Part of a small language model's weights.
Size: 14 layers, width 256, 2 heads of 128, MLP 768 GeGLU, vocabulary 2048, 13M parameters.
Each number is 128 + 32 x the weight over its row's rms, rounded and kept within 0 to 255. Layers, rows and columns count from 0. Numbers have three digits each. The size before them is the row's rms in percent of the matrix's.

# layer 4 MLP gate, 768x256, rms 0.0624, rows 664-697, columns 128-191
108:139136092101150061092140143177135168087136158096065125145118067093135153182157094176129143142081064134153138054139128134128136105092113048103073164090160155094096148143142119089152125156135141
103:126122119155096136090131079147088176108122083178162137114144162074106112144172116103074097089115145147096204122122119090116166162151110141140123112210128183091154119092114142093133126151057106
102:135149151134135175134093138130127096148154094141159104091126120110123163097123114122102123180179138163120137151121130118083131142095117084073165182089104175081106151149129141101097179086105157
097:105090091122164101134141172099105135165102128101128103118108161140136110093073094154169195160169098099152110072107080082158180114161163172155175167146125101173148111154076140136109175194119169
102:092145112154077157124068064098153131133099140153117094124111163115093125148116147153118136180178142176128094084135118122178123166122147185122135076152185124172105085179190104078094129104118107
101:077165135130164121100096120205134158150148137156107177089140125094103140118158088113067120115155120144172122118090175020099161091155110103140142107137182156077124104180122156132132108114116058
103:124081138194054152149131104068193157198142112094136145203170138085123136190079139140141168108115148074097095143075143157170159086106101145085126115128100177077135125108097114120144169079130180
094:101110131102108146130094136042105112132123142120193151134160169119162146192156134162094089120064125103146135110102076137122118106111160207073136138159087163135164172108128130100139185149130188
099:184168080147126132147091086162077099140186130112147017120176127136160128142189111084104172139129153141109158132164084119134099074123109116122156116139120205100111156172094149068090102120143173
101:139133162154104128160155133164142147125121082150130130072117114122133107119177115092132141156138140133118134160173163229144126059156165088127091141063118164098115075089110204123140127096195137
102:197124163171150147180136101157098138135131117111119139173160129093080168064144158102111122098149190205162144173106068150074177149107060113178137114086100167183162102120095122159185152145090117
100:162163123155148115162069154140084119143065124143094055169076164130163121153128099045085204181127167156140119074104089094120163120163129109072086131123063073128184162206133148137143093103080137
101:125110120082141074112155125093126116136164117141097129133150141129118179175095092113080143129136127146161124152150121176115123144143183148086130183149135104123198145109144195193098182132182091
102:110136076161129147096136120154169124103104189142120123168128175132105132067150123101116102109192117108105105082085104155121127181131081175148077084061056175102100143135130166112152120132104139
103:133141132122121130159128136181112142154106050115106174144185227105109100150137125119170137177152103129121098131112028106144102145111137114131042144132132090126130094132142133111155131163089152
106:136168121098142115094138142099107158087183132131181080089159144159163163098156165132161106136044103162126177142112104162098109085183195075101110133091155088103061171108122149188174140124155204
105:134141140152181158161108167137113118106110097144103135094184130123121113155152174152186203127103103117123137159048136153128126076093125101122147109126081124106107149116150141058107167132174174
100:114101082118126155090116119138210144115143205108137142090111135117086126162097185136219084120055114090088131133093142109124134084103166131104093161118156125123105135172095095084115167088170132
100:141127107106097125069106142120124106139149157195173189159098135072098116125161155107132130130143122127065146166144166072158103121113156108125148077157151175129156100153197133131190169185079125
092:144126124162165065110137079090124130106145098154144109046105136140147161142071127151156174124107093131082194160091184166132149139118133206157120167071217116167113123147131196142137128088108111
098:078136173147122160125153078148095105139155108180106084149086105108126132114114092069121074172120132152166168141162084095123140135148150132122096179078116145138096130116147153093135043121116132
105:166123174166095127084163128117114123171107134148108126111160146132116084121089109097108117062093089120121116127099171117086156099091133055139158100054150119131154128116067162132106104161146146
100:069128149149112153072097086122145127093085118180089136135130133105153118106118119079109114135060156115140117138135176075111110138137156221116115126132131113167118056156100099156121163142184135
100:110124109132115147133130102099159205040166142098153179156162163116141149152149143144084094103118157126138108128110119093102093130084189169137138070128184141105123135149185095096098130190124192
097:080092081166081212158137125107135167091159137192106125130116132117112099163115139127173150163159151170115097141083108180092182099141172199069168122102113153116152117152155127188196163079089063
098:119119112118156119070174113097139106125118121124157156140157150104143125151068141179177143114098070059137116096129049077200124168059124162138109131124112174090109120115192136069125109140120076
099:106139177116125128163102140085164147132161092127148216130127208150113107135135109177174140174081132115069142170157144139205130075173146097141091116108158169169163124148124116085146082081170131
099:153134165137116116150137100090127140177099111125071226072168195145112133155166172116147170158132139130163151111096167201085097112082119141097147182115130138126175106099133131115082116132151173
101:171111131150170127097105127123143155147176110126089156149110070080151135145139130167127067088123115130098140106118079194108165093147167146160116137145083163147157151183101145124117096093117155
098:114105099078088117177175163121082164089142144146109179131141136133069118179131083188173142133154177140130133127105127141084168120170176110091082077152102143150146151207133091117174150098137082
106:136116086147124143086170123151070137068128123059096066141077104080129147064126145147110128086057109138146172067132092070169113109090125098124061101167037131087120130104149090151085140193123128
099:131130149143125117079065230097177133120156156086141122104053086155133095089162176103086101136128153140183147113141103106189120079139130112142101170142165130109099100106116158143119124092132107
098:096132115116083099149111132117109137151159129137110188117141127164143155124132149141134134121210151154110152085140091171173094143095114166164094151119132101096148114114143114111136175150160115
100:107090128197126123158116157054196189169148066098163123106180129129113142159145128106119118185123096131169144101126093131148070132104108105098151175094139124156158144144092201054122123132150160
# layer 4 MLP up, 768x256, rms 0.0652, rows 664-696, columns 128-191
103:128086130167108088152167115136145157212132156114098137064106167117077063148161188103130148098133153152175108091146140134095134152184186139135166104142096128099086158118160141147153107096156138
104:119125131127108175135055084120123132128152144119140130147115125084135109098129122138103088125087132135103108171162190162101131160184158109121198118154139156080218155103125143126094174104128082
110:147113137118154087102123125128088103130100188168114152092090109136089105121143110169124155131125148201152147172158146159110177086151074149221144134147156095085071148116156167160127150192172159
096:111122087148119126126184154149133072167190149118082112104146079182123127160147095135092123156143170138116097163175107091122106061111085125135158116140159170152177144121149138079150093111121099
103:088142072113161169158071088124087157067130094108114147050130149055056135119185137095113151110149147150134133163132139116117131146053157129110146148097156137150054131106098184137155143071147100
104:055079166121137158137068153144143144135176105204127134118125152153149154126155107120094112159171175133122133149185103098087169137103132105089147099161161129087130062153109231104159150116115132
113:066079088156128163107163115054180168183185106096116130137076137086169133166096146164146139140106152081184126070133150146082113152128116145112142140117130162139206177132103174200106108133069123
091:136130098080155135182135132152123087098073133105073104189156171123094091135127186141167142170127106146140084120171124065149125114098123105154141111131096110129116052099135116112119144138095151
098:102164158107095121123148090092170152151173087156108160084120096126162139124104111137141116062153111092171073109128109136204125163169075140159138141143144102155121149101099135079154131092108075
095:147159138152143127104147177113128106102095108109107142099165146074133135166162082026110114194104112125198125107078128182165151094163106092121095150168186098139112149138173070077138104129148104
100:113122130112107126152212087094095168151125127115099123131074118071158103124101114143069141065136054117088164104112142127101158166129102156147125084120154140115094098079087130124125166171121124
099:108125182118123166154165065131107116156113146168189112154184121116094134070122092143100140108100162146094110149149172170146109162090115181091166106077129092152122131123083050178118110137102145
098:135080096158126128142148086182095147137091116191173165060107073109171152094165133139085128148090130147129149116131116119109141163133135074128193133122143160188110148134174143154104140138073079
101:115072117069193106117119137075108135089172114163104149127149121119166128187083101107064092133103089124115149131116121046159119131053131096121186175088123131150115138195133101187113069140127123
101:139149084150156135082157101168179125136162101138109121117181150086148090172128096128145151119119148089160080147147179151149083104054134147137088152103123142128165154119090126115083085054170141
106:186162125132120134189120137125190149142181099156153128103212118179172123161162058112133128125124140204077194155067127123136128090134120136077105152130084083075101086161171152124190123083129160
099:130127156160176117154103124080173167144146138104126132192184060160086139075124116148122152161161095068122143135086194176159119121139074158114170121104139068123107100085141189078126132144120087
101:161145165069138134121056113120117153137148144136095137144158133061102205147118115155131102123169156125122236103133175133129118127166121191105084084162143146147137153077093126133088135116100153
091:108100164117113122126095126140059128094120114149130121156112133136115128122149134077194125085104124097148093168070129148098123090101128141185077197100109094142095103143057070135181078133172164
093:151154105168126092124169104155077030089153147132069107105158137140145141131160141125158156141141183169132138184095114136133091076161120108124124121045152117134066172119113151130108119086128117
103:131116086137062140158083135113123068143077152108120131117050099203100139065132127115194160165107100086113162142099120100162181131086119147080144072115140140163164131093132099132128105120108123
096:153100116176195098172120159086096107117137098149125073143094112127089113187130140137097133119097138145144087149114125115146101178094121143111096128108073150135138119098117111099140156120141082
096:145124134065122152094149144113128118193092121094118115102135121110119134163121197171195157128139112114117118135122118094080114135154128047086095210160144104139141139122102090149106122101101074
102:112150172187134091115138112151145101138108150132142123047144096187105142120123120095076097160163164143113123122136169098145126147120120136141110145126188134120122165114065225128143143142102076
096:109097108138105152038107193079186065160112151176115109171135127116086146093111151146158143157146088122125145179081120140146130068069122139149126096119180134208094096121164118113124118109170113
111:155119134140168071123170143134139159138130137144126114045122117120167092140108125151133124130146135154136139125140121098135148112108152214109070159169096115122109140132210170127161109112129145
107:112085185160108127128141085086150094105091096228170064173088088069157133182188108156149079100075166132119099156112138120134154139111125093128165175146084090149092090156140136154163155155065137
100:140119165176105145072100089129136161145110152084142097191116121131116182095146105132159107096154164113140134139151100183158108130156152121101107099105161137121186164123125039131129146148154101
094:143188125179178136169136144153152128111131157148136111101101095122049113120153088126058149085101096169092142161147144097149148199077120063119124077162123132103159098092106168124142119155174147
097:157144113147091145160110097145094141129115143080082145129134105133095084095172089151166140104116100105125143173062167142112125150145227100132091117143072131120142047147149111135197114137125116
103:129158132109132122124163110070151079140092131085124134144163088087111105109132148165129151121161142099147076153112125083150157166135099112098093207158119144096146077172105148113120132125224072
099:135109149116175135108159143178159149140137156123144100096106152146164094130098130096112149074188092129110113104125140123124142135129126051166147085126115115148153149081097136175111093130112072
097:078121130141136146127179159149151143116108112117137129092105122141168128122157163108106074135145129126082152144112151111090163166111128105173108127134097104107086181065173105124095167118127143
# layer 4 MLP down (transposed), 768x256, rms 0.0582, rows 664-696, columns 128-191
106:064137094190162131113200110109109151172140115120195138130091107103091163113101112128109088097130109103122110145148105172125162062161128124177152117122057110170140119093145136113139203110108126
102:082092086141122116204144127104122179136099108140088116112149098140099124112120162177148164109095153134168086103087085120114122206075152074095114132110125113168093130148081136159132143067150146
106:152130102119106156139131144166144151113149166181086091127163196121137146122128137128083100120105165138131114100142132141146099127095078128209109147185139135164098096090150137109163109128166131
096:144052156104156156102125133080110117108104132102198119170137174076153057088114141142147071142138078154153198124123134125104113141149123116199176072137159133147056093100126158186095156175117174
102:103093108122184147157167182111143116120111126127162070116216143116110140128168144179135112144103200102088139049128131131124121100142114119139108130181182116135127076096163122090133154125099059
105:142111154154149087108095118161069131106120107140110177137075126099077095066092117143161144210150133131130063085088135137143131144134164145122091081119133113082089162153111171073117160107145148
107:133144141215090179131098146185169106153155142089093130152102124079183104095111129167136076145114125160141101130127101090123118127166088123213163193096112079101137120124127088153124160084093139
095:079094142170132155088125138161159153139149133159175162104131126137138208128094082120104124061149105136119130159095151223135082127193155109128131127202099079154108142129182104109109147051091096
099:160132134147158108126099091146075097146157094122179134098145120128139123126118140108189162117118113153128116132081134117100130142084155082152099110154140175111178118112079120134094098154117128
092:105091159153143098120138128102127111136190137130138160175074100165113126172098111153135109073128190178117177133100096109099063142133166126181145077114125142105136135116133166184081126142078174
098:144163123149125142183102169195162041113178109122126157162198146184096146151076150088135141134138168075177053138150104125166100104142112123119148186165109080141162156183113117136115134082180194
101:144134111081142159094089164133084107158121119109101108115126116088151178137112106107079112113141151179105083152127142179164101079216106119145156122146121145113136083127041076112164112122100083
099:123121125118122125140159191109085106115141137097112158101162158170099100106134146127163110129118163120111121119095112071170136149131079128112111132093122101123066084088139095104150074182172140
102:166130156117110112125108183041172146123148151084105165091148153103136182146141165142126128139151137143103165119169116179153104093097129111109135134160098144180139087113161082102142135146095146
102:111091158136172097140130087128085118088119104089162148207149122120110088132130163159155117143152186205096135164105081104137172123139114140133158144126169155039184136079133143097160113153165169
098:142099179085095164084069121072075106130109161063090131171103169127096096126103162162133082113146181132156095155138085112092143162103087130121139091130132171145098141122129053146101146118143128
101:198085156136154160138127128133136127180151147134128071171138136080148137105120164149146117153127149192122120121101103074096121138182168121094156114166200150165089110153172123141177120132138115
103:137114159177144126139124112108148157137132107127128134212113131095110128134135128166168074195115139139153163130117128135172175109181171178139119103157112134154100113108117084097077083127164140
094:106190073115134123137160133179136165118101154120190141128136135146107138122102172107120091090161088179147136101165128083177149135095139108061124097183098149096118150154223151114092147151104035
094:081184144105098158095090141134122101154144176158159087172157146123121117121131094163099166045140211136203153143085081092119107138103099095130181127134111152098124131095182142117099137135189127
105:075146141144171162129137141103083130119139101135173099140114068170094140131112091085183142188159135110094131113138135149155061121130163129154080146125109122127008126114145138132151110087086149
099:177140159067090108083140113146191109132092161156178166143095123144135139152101180116148135132126185117058173075174174170130171080122165105093159183137149105118111147109124163188139167177156124
099:121138135144129125105178091078073052118189134148067173168159175116084129088089098144101127155112184141198163108176084112135102120106131207155096079126131092157141094144148135127098123097173155
100:158102100125120117177083125128105104101157115085082117149142130091089138055162106139117120097110147137199112144103092164142186139118138119147141076127183129143184085138166120061125091154124147
100:157105148099161091113128097133137132176109126103118119128112100157151128107147106132155152147052066126075128168160116113127146158154142136165140173150136148144102150138088160110165172154103132
100:127129129130128114149100098073101148165096172127161115152122150125132119082118131156123107161131124113102140144100145118058090142142100160149079104088095131137124121178118063149189096113133179
106:126143190135092086126135057106159102094105125105101073103096096163106140168179155140138125094127151130066029165140109097132090130124111143166218193099110146083130115164097116116133134156122146
102:122139177132142163144122158119152142143171094116100115141148111078078102139180102175150114140137059136099079101179164168146098157108114098083154180176145112142092150114099052094152139118166070
096:142124130118145170108137151099135126141098089115104128146148105096177164160165151102128078170126106139109143123144065155137158140158177165147112197146090163103133190161110110117121142128104144
083:153115124087148137138161100137116226172126191155132109139170125117159150092126183091127076086166224066091093154160121132130155150112078161155107131105142173152110185108148115095120174113135091
107:161154108147116103111139139153127067096145123103120120069184138196173127132143150078155134147129125146131163047165146138103096135104154140169165070167140118130151228138122089090111077149082109
100:133109119167120141196123163134075160180088101141079172116148184130116120086136097211100118104176093126085117110108151139148169136096154124070146095129127154095128108116138059174198146193108144
098:131086150137130158111152136119133123135113120079125104124162108165151098098117164107065131155086140192142113155079120140080139125126134084093182139148131138138120204139161141091143182052104147